Part of a small language model's weights: 8 layers, 4.63M parameters.
Each number is 128 + 32 x the weight over its row's rms, rounded and kept within 0 to 255. Layers, rows and columns count from 0. Numbers have three digits each. The size before them is the row's rms in percent of the matrix's.

# layer 3 MLP gate, 576x192, rms 0.0676, rows 105-138, columns 0-191
096:135113156071135118169100158143181094149105094138133207058111152083125141190083173164090152131147120104100145079111146136159172133148193153172166137144086126196159074144191172166146132129099154137029134133128137126055114193097124114130121161104117135140129153147175065178196106069111129128138114126063151117145124151130126132151155131124130161134171092129161131126111138102121103165149120203144171087099164088085141133092147168122121176145130138126179145078120117175102118091171103102048161135132119153130119095163158111137134101124180141088164155115114091155171116076106158124
098:163153149104140112128045155142076135087152156054114127137178111064141104180084155127128095107117067131129131132145149172130138159071106131115151199109095140094134120104143168099143185137099147121116151163111183119176171074140105117150154122121138131130056138080138087089107138161101130097165153150148109058088126141155082111122168122112111085102094134161167112105114133130167127109113150083142104125143137113129166102113047097097117148133103070106093147148104135131136093088179111189111171127118112100158185137073163169166065117187248136093119175136110149162162169119113152143
095:173184134114119118107119104047198098162143083087139136112135141103118116150093102123134114149132104119136122083127121096107157136159140114094165240128138099121104151142134099159142112078119194096126176094139080095165089144087094088145099137121127091096071138155114110122116127172110089054121151139123142158208089111139082069122136141096141147162090136143155138184161127114135145068145100076115133111098146126137158099082161152113096143133098150120155111091197123094147100065088136128104087084132067181127141105124101131127176051112095180137150135117077178182157215110126108142
105:134113108118177098090097159097142128147146125156088168151116209105149138131101122131093122077108148101123166134157104107100075111108109100130143067088154125088141115129127110164075184104109052140102115123122142160089146150121131203184120142092130105113145141102149159130116203177151132104135129161089098124193168123121153134098154137170124188091131074096064089169100081159144119142136164128148146097105050101144106092134109120157096109125173155118092111161117146167098157112104098145124166092094078060087157205111140169092107111120093076187206112127126140134044123144154138186
106:149151095114103132154125166171194206136136127103138128152149146095087123116139122197122140099104163122175141163125130132123148162112093133109078240104097151159109148144146116129122179147075123166107139094110158114135126166149129097148149107120144082095123084191138189148150157135168110073124155119121190112126136119116164094128183126157069135106072129148140121120134202155051108121153132110071092116099166063090196138090142158167114165140162126133099098113144144229138162136155123128108148124065140148140118062115072114104167163129062152166152111154105061127102086115137101106
091:112127137126118082105144122088078110125090114159146156133130142153099187138144106122140160086107122127162078122116052095102203081150082116065180098085086138120088097105105120192088105155116063104084147063161126153174147141163125134145076171143083152172146085162080102131134136141187169171152125124097094070138130074127141095144089077121108158096098176098148115142147133100149143064126064101090154134068090142175094112177127134117148151119129186120154180101137136118166118130116155106130130138134116122116157131134179142145147156143130077098104086132066115079045133087103154056
097:133092187137162176126110079126142083126104134127137126056124146122117122080126134095083137114101187150119171095104064138145149065148118125107109173080139167129124097136128145144105138097108167144097071098167089091141057125177132091113116165122100112153059085134070185146114117187163132119102145119124093131162193099140153072198093108097104100147110117146133095152125063116119195091106105127151108190129100104114138060175151088183181087064173040140132135166126157113143098117168149119082123135087109071089128132162147118075148132123133095150145119162171151141161101127155141129
099:110099117075187143121116216124134113162128108137110097145161136057130110172131111179143128096107149133140114135113046124135140089123068141171148140090094133117091075148067165112171157159120132168111093140134167133135089099104140143144123155094117158137147103159119141139047169140091120126153086106130092124103101151118112084090131176062137118126179112103136068117142139165175129072106164137190146120080144144114134134169113190103154126116169163094119156114143136160164122128166046082123089130144207161142161116156152131120055147150130125150203142199130046124137128166178172098
097:105078143188094121136120136130172141158192123136073129130087126086119180118095153149100151168142073121093090155127134146116104139131112158091174151151161151099109090180123090143116115091179127104141146175146077108169137191080041142169119120135137122104208062097133127106116076173119147160093128111070150134120158123140102158119086140111174042101157156201150129057123171144123160147134147149062158160089096149092154138107146101126191114170145095122128118104132154152129147138088084117145125120084089112128173055129095153063152142123140121192126098108092115150132074179148145161
106:111165104137137121115167145111124112113115085157095129161082113155189089212066147091167139124132153082140191081054160143094160166033170176175200128080120092081160135128145113078216124112156107097111125121121067137104122090094083129093067201099124143102130097106139150150105047143116112114116099147163112121102145137077119124089093168079142130132099119173120128131105080117124125122107097197086075144096179129124121124131110191107112127106157149157172163108082143117097133108108135153116131169113141149113130108141090115178117097092132115162133125177089145113121156153075166123
104:148106137102110103094156149178152097068160101139160124098161105092158159113095112159148138157130090167132179101102126148117059166051156167116168131104205122180136099134095084098078149072119100132218091181078104085114146137116079091104161103120091174154168147127121111118108118149147154143064148109118162123135141144140129218121119086175207115144136092157121151148152110092141157135175119100116143089133189099159084157073124111124128185137098103136133113138179104120106174137176135076153133130171110164113195098180127110099059149045127110116130117136130134134116144152149161124
106:161120161147073158076129156148127097155091125124146121133153158116145161122167136141091119144096169158149121162130106095093063061146137117121105186127136097144131158100096150107132077139157152097111173169122106095120144086129125117204255136086058126159133117109067153116126138144137080103083092131108171141105182097133110151159250090100107093104111092151089137126191109127124132120104125100143118126105131144134193114121132162153136108073125067145100119078108156104113138084131173166056172149085138103137057096145124144140120141120111172151061151134111099160174142131152174142
105:070139153143123091165098143117167119211119117086150101103133111183237145135105115174138136135110101099148084128112152169103127131072114119080144125139096139117134095018143119148102129134126133151129116130168146099191100124144105092106166150085170102116123121192136146167101072160158134037142132103164136127095185158143158163175160094104083110141109197120116168160093143180138148148116146092140129135189125116094153146121132114127150134166097145081135157145145076170138139136130105093147124099071175133111182183080121199125141160110067067126127062134129103146150165085123102120
094:121167148099117135115086176180185150186103148182131119128138085103112112159117079139078139121141153121122133155094178073113074109126172183113115091156138089155099129144151148106148137139105117125127106175136154105185205116121115151102110169060103116198143174147145113110135139153164134107099071140170149151114079222122089123118193170111151123165117139202079117154162142156096131126083120117118106138127078182132181083126102139119175157169124172145169129084119138083152134105096144135228123148082178161194118093089118170153178149147162102165104087129122120126167111163130124129
095:126134105168080108158143130133134136128141115125123137133151103118104129087148186171186146134081174058136092098090083158104101177150140098081145128125109134150095091150157141059127123121085114120107121073066157146108154113154133110139061080125104142148126156079181118177075148166144089187143091079122140081136127110143154095124125096106199127118106174112168103114144151148127150135133192125143116104069020104144095089073125105084132116121076083096213158173123130105128112115135098113171188159100107098074113138140195149081101122134127122138138148110121136192150214104140101143
103:164126119160111104152133161122119078126153135129154130134162117111144111124105138110068155150096135121100216148164147077111117097124110157124172104109114112118128102121162151123103088092134127116122118141101122124154183116107229096161183136091072180111094170117132132107139121177159153131097160152184143124124125154109155134115191092147126119139153111164159192154101123146088155183083107112107094181077115152074169120094115116108149128102100194018043092134164154138106066113170110127104159125063125119080126090139107143134115162075165202107132067101117087109172154142053139134
095:094138083117172142112118164132130126122139114043119149149151081179184117108118106112101110101160180163127154121114126122094146128122142067105145095155109108127073119156133137159108083097102116136146068125123032146185169161204059105118080110137132160138152181144146122100164102139186185080147124166107141130138112169173125122162133121151065046107148138164141104094128166108100090110077079121179165137149090058126129185162114153140129126165080140146167134146168131134154167193170097197127099137132138107088128093115133139109175075117097108122098096085166071135136133088150085115
104:093157158148169089100104099089156189106148156101120099144105140129073110103153116068085112162169119112070083156166093095147056148157084101190158147133121095093123135143116138098090154052104079169113111079158047140053176195158134111137150161122152118124072167118149145114186142131133159135128148170098170125105141114134145130099126118121166084177172141126147136157148129089112122117137145100120127134156156134131086121134160231151137168113110090192129136140146084144123146091129133146181165072108158116078196098151110112155134065152143068101142089106124102109161169096071131136
144:156139103190150117117170163129096099137090121142127148090087145129135062158159095152102120123086124126146088096099151097192182165112171164176086155092168127117131172080155132104131159069113126076142119168106094135140120130085147128183092103096094123127127148148104134182137153121094148164156098152138172126153203096113148152122115144128135130144085077093103142103167123111158109196140188160104119046139196116160095075173123125182177162164187081133130110111136101123156165123145119123130138137117132113063045126047184101132099171114131165131143112104100124142119092093049123066
099:101170172123077135127119119079140138106136068139156098134144233143155161142101118133088157138161060101175100140081064138154162110115156141138112145148139069112131168131110109092123144151094144135085154096128151162099122138147100139129096128100113198083132091193085159120160151138151127106125102097140130107099104161108167129141142127085100086235134091128132137099149112116091163139138133181088094085163143126055047144106121140138094125118099117146111127174086115089131096115148129111057128026016154074086189115151139100116154127096120167133114135108159145125139133152111119115
105:147146166129129118081144107116166134139109124117108155110141178147176185163159098130162107100126124119125129111062117109121170062182089073096177142118126150149164127177124092113160078073146131080171122115141153154127114114136094125100159034146094122116169102064184086183167134120213115067134138102162150134112127148119082180122176112090138101180138123123194164073121123102141078120089201041104137145101154078203161148107142118116102137111152139140130091080084184106160173152111090121147118138138123138177113151103158172117145119108182110125150147113086081156135120099147146154
092:097107156102214142086141145127132166109167102134154117196152133080149146095099129099079174165133109079112137092201082176181106116150047166106140161070150120051096149139130107118175154155103178139162152106115125110053150123121146212086158119137120145155046155120118108151144136125142091108151113148100138103115132085072173090146124172159155125102089088127225154172180102147131153102121080156089167158102127182085111199125133157136118139209161118126127127142088136124129124123147145156150124171118076118112120116125073113126151134110115104149151143152109096147093143169144105108
093:124121134089083158123160161155106117172134103112151121075117164097150099135147130108099108148043096161103107116183089167107136149103082182102124116083154072120077186126153177165089117109090115125141144044149103119205143125068141056182171112064130130117133096127124131114121165101155109091142092143175111125108118115148155139125141227196087078113138106176078104131120152151109185085123143136152118154066164145131167109112100108090119090096103104073103137112173124090117156080173180076132110154174126142125132176117067113155139099109141151141153116101083156141160156074136144119
104:104046123159152135144107125139136088173061078064155076090108147096131166119079145118146127108124138175102150135157118121178171125113088152146156122130075130116110082139148126110137167157166086089122109129160088123099089085130121100173143141059113145179109169179123136151171129209104063154142122087127106140099174115056130144168144209129151138172121168162082133172180110067169123127097072162121126158134109098131135131150126113083186154101076101155087184140101110133100116111141098153124105072154113077069153107121126144076145073116169109192118120102153128169162114129104107090
091:122132139164164116206101111099115169109115132119100197137171138165136150128165131080133146069123150109178165163123098131153131153071163182142115121094086075101176173112118088080145109067095096118143176081149155169134160160087117055104164139137166131184064106120152129163130131142101147134127125071153111143087133161129102135103185151095089176099106145142112174138129152166131078029058109086118144083077108161158142152161126139143163104142198110155139150210120140154120127101133146123156115175175096132123087052165175136123125119139101114082136132162147137105166125157097145153
104:094141109147108138124145112193145171113167113132110099121132127125155129153142126071158091102160138093091083093108089139127192151107116090109175148156200191148133145138145186083111136108139098013085153137130156090107118081104132133099092120056129107175134154177112136153103088142115090133114123086076101133136121120132131140145103123155204165130161108107096165103141155109199109080083110168141125111121109123118114137111105097152140133164172116141099153151128098119133123193098086142167092152043084107156088122135123133095193109117125153108081113111123203228171107103132052109
100:161108103155127140087143153133130121091121113052162101101132166141130084161160194129136061131082152085166198069127065161095118103153075136106104174128129128121146180136153116122129118197105103120168062100099083142141107211124134110107097103128151103094132106194119138135108093111137136181121121152146150108157172143152071126096152125085130084144119150172158125136219157151170084142141066129114133120102131153143084159136135110163114136092085155089126162105123089056087096103132109089100093075080146130135130141165104097165105072105187122098126129142144046080089133086108099098
130:136111112150090166122100139094122131131181123063060090164085115157141168085148120187111143159083135130168118166154104139196161148150127143099118116115159161105107133123114140078164119135149137181071132068128129141106078188133138150132179140085173094089163109185124158111134137124149087185123131136103103164057178144132084150149135103100166135136170158143099113166111169078090128122208104063094128142139096130166092079171120134129102088147192082168169145119129137093108096165184110092161118103099140110058152143133138129174069110121080132141155142094135111119156175175064129195
097:128118122114131131095147196122139121136087155171112129149137120152192131142127078141122135078099134140160088173104155129148082108148150168200124108152104125092119161106174127143148114085092127100157136140150079150140122140100128101143171136172088146142079087138129167161156106136176166149136154082166180141101211072137150101078199181151123131161091075081129176106156125122094184121142146089136109126093190137192146058107090091114154097129145070177112143127130136202073128110140134093078131164164097134083104131129179102158069174158130160202138129127138108202079164135114121110
089:157105126119136149138147125113160117147113204164171183123088130162103143114068111111113090081120140209123123162071105087142097116105068108153115163133119152131158175103139086066088101108162141159113125111109120134131147106082130099150132073118169138173107120107136074162168114119103132158163129130108137080158151159142192042113162119141169121068183197105127145127212123113137125123121148155181043104051137196130134078113081137155074123153154131134152099129114115151117158179127074111116124102097080136140055186140155139082141116123093074165135109102124102067127109145143134133
106:102169150098164102139124143101149125160156174138146177109098134153113135111103126062174123169126122141161167131143198118115116085145077132153157112153152090135152137140133121133111137125164160095144081095091123119091102112139064101147104077174179105055061161100170125189104147118147128177163116161178153173167094129114204137167104205169124077137075112162134146123143134143134110163122084100111202093089110141117152120161147126146082147108097086144170176111107139068137072142107080118089130152111142146155183177171107132128084154135113139144115134113115104174180064082176212126
101:112170119128112119140117123164206080117109089143116151120155105104124187121111093081091142059094128111133174139154079180141132146087122106056195178133139144146108102174107138113093133175097126122128139090167158177124151125094049099126120152097163151191114140166103150114101133119074130114126120104176151151148142154122128059165144122157093150112144031124133123131187143104107112054107161197133103131181172112125116136121095146115112169110110105100170061157099127120136114132099143099129169077124114138169192127170156164124060055139170110196106140078107109135115096134111134068
101:115144118056165165132178183102156173139122142106151126120121146127120158135092190126138169120091120133147111166141086125113068122120169111119204173198062134146158168055140095161105134137136145170101150130150121195146148147115126135107109073164112193097101163115091057169127135139131151087110093130111149163079121133112192110165142129118148126180130166134103110152183144142164177140161129118149143159068173107143157126177140189144169129090065147112128115173085126154114173114134118186080166079128167106177170129116154137089166120211075153146143081059119140143125105130150147111
094:138095135106135127166139129107128087158122053143102128166176126130132096140079148070174103142069093196077186115109100148118131168161132114138156175099132108122138147092075131129086101131127107157134173103112094151092149115107112131089094182174122110108219096188128129093144156192096150146137088113143124200119099107105129156133133123156120111089194147157137114179114130163080147089080077127130161147162131125167149153142127108115107117144110097085160167125063135134135107185177119166134150101043144125124184155114192195131114078139107108153159151125117132180166166188109047119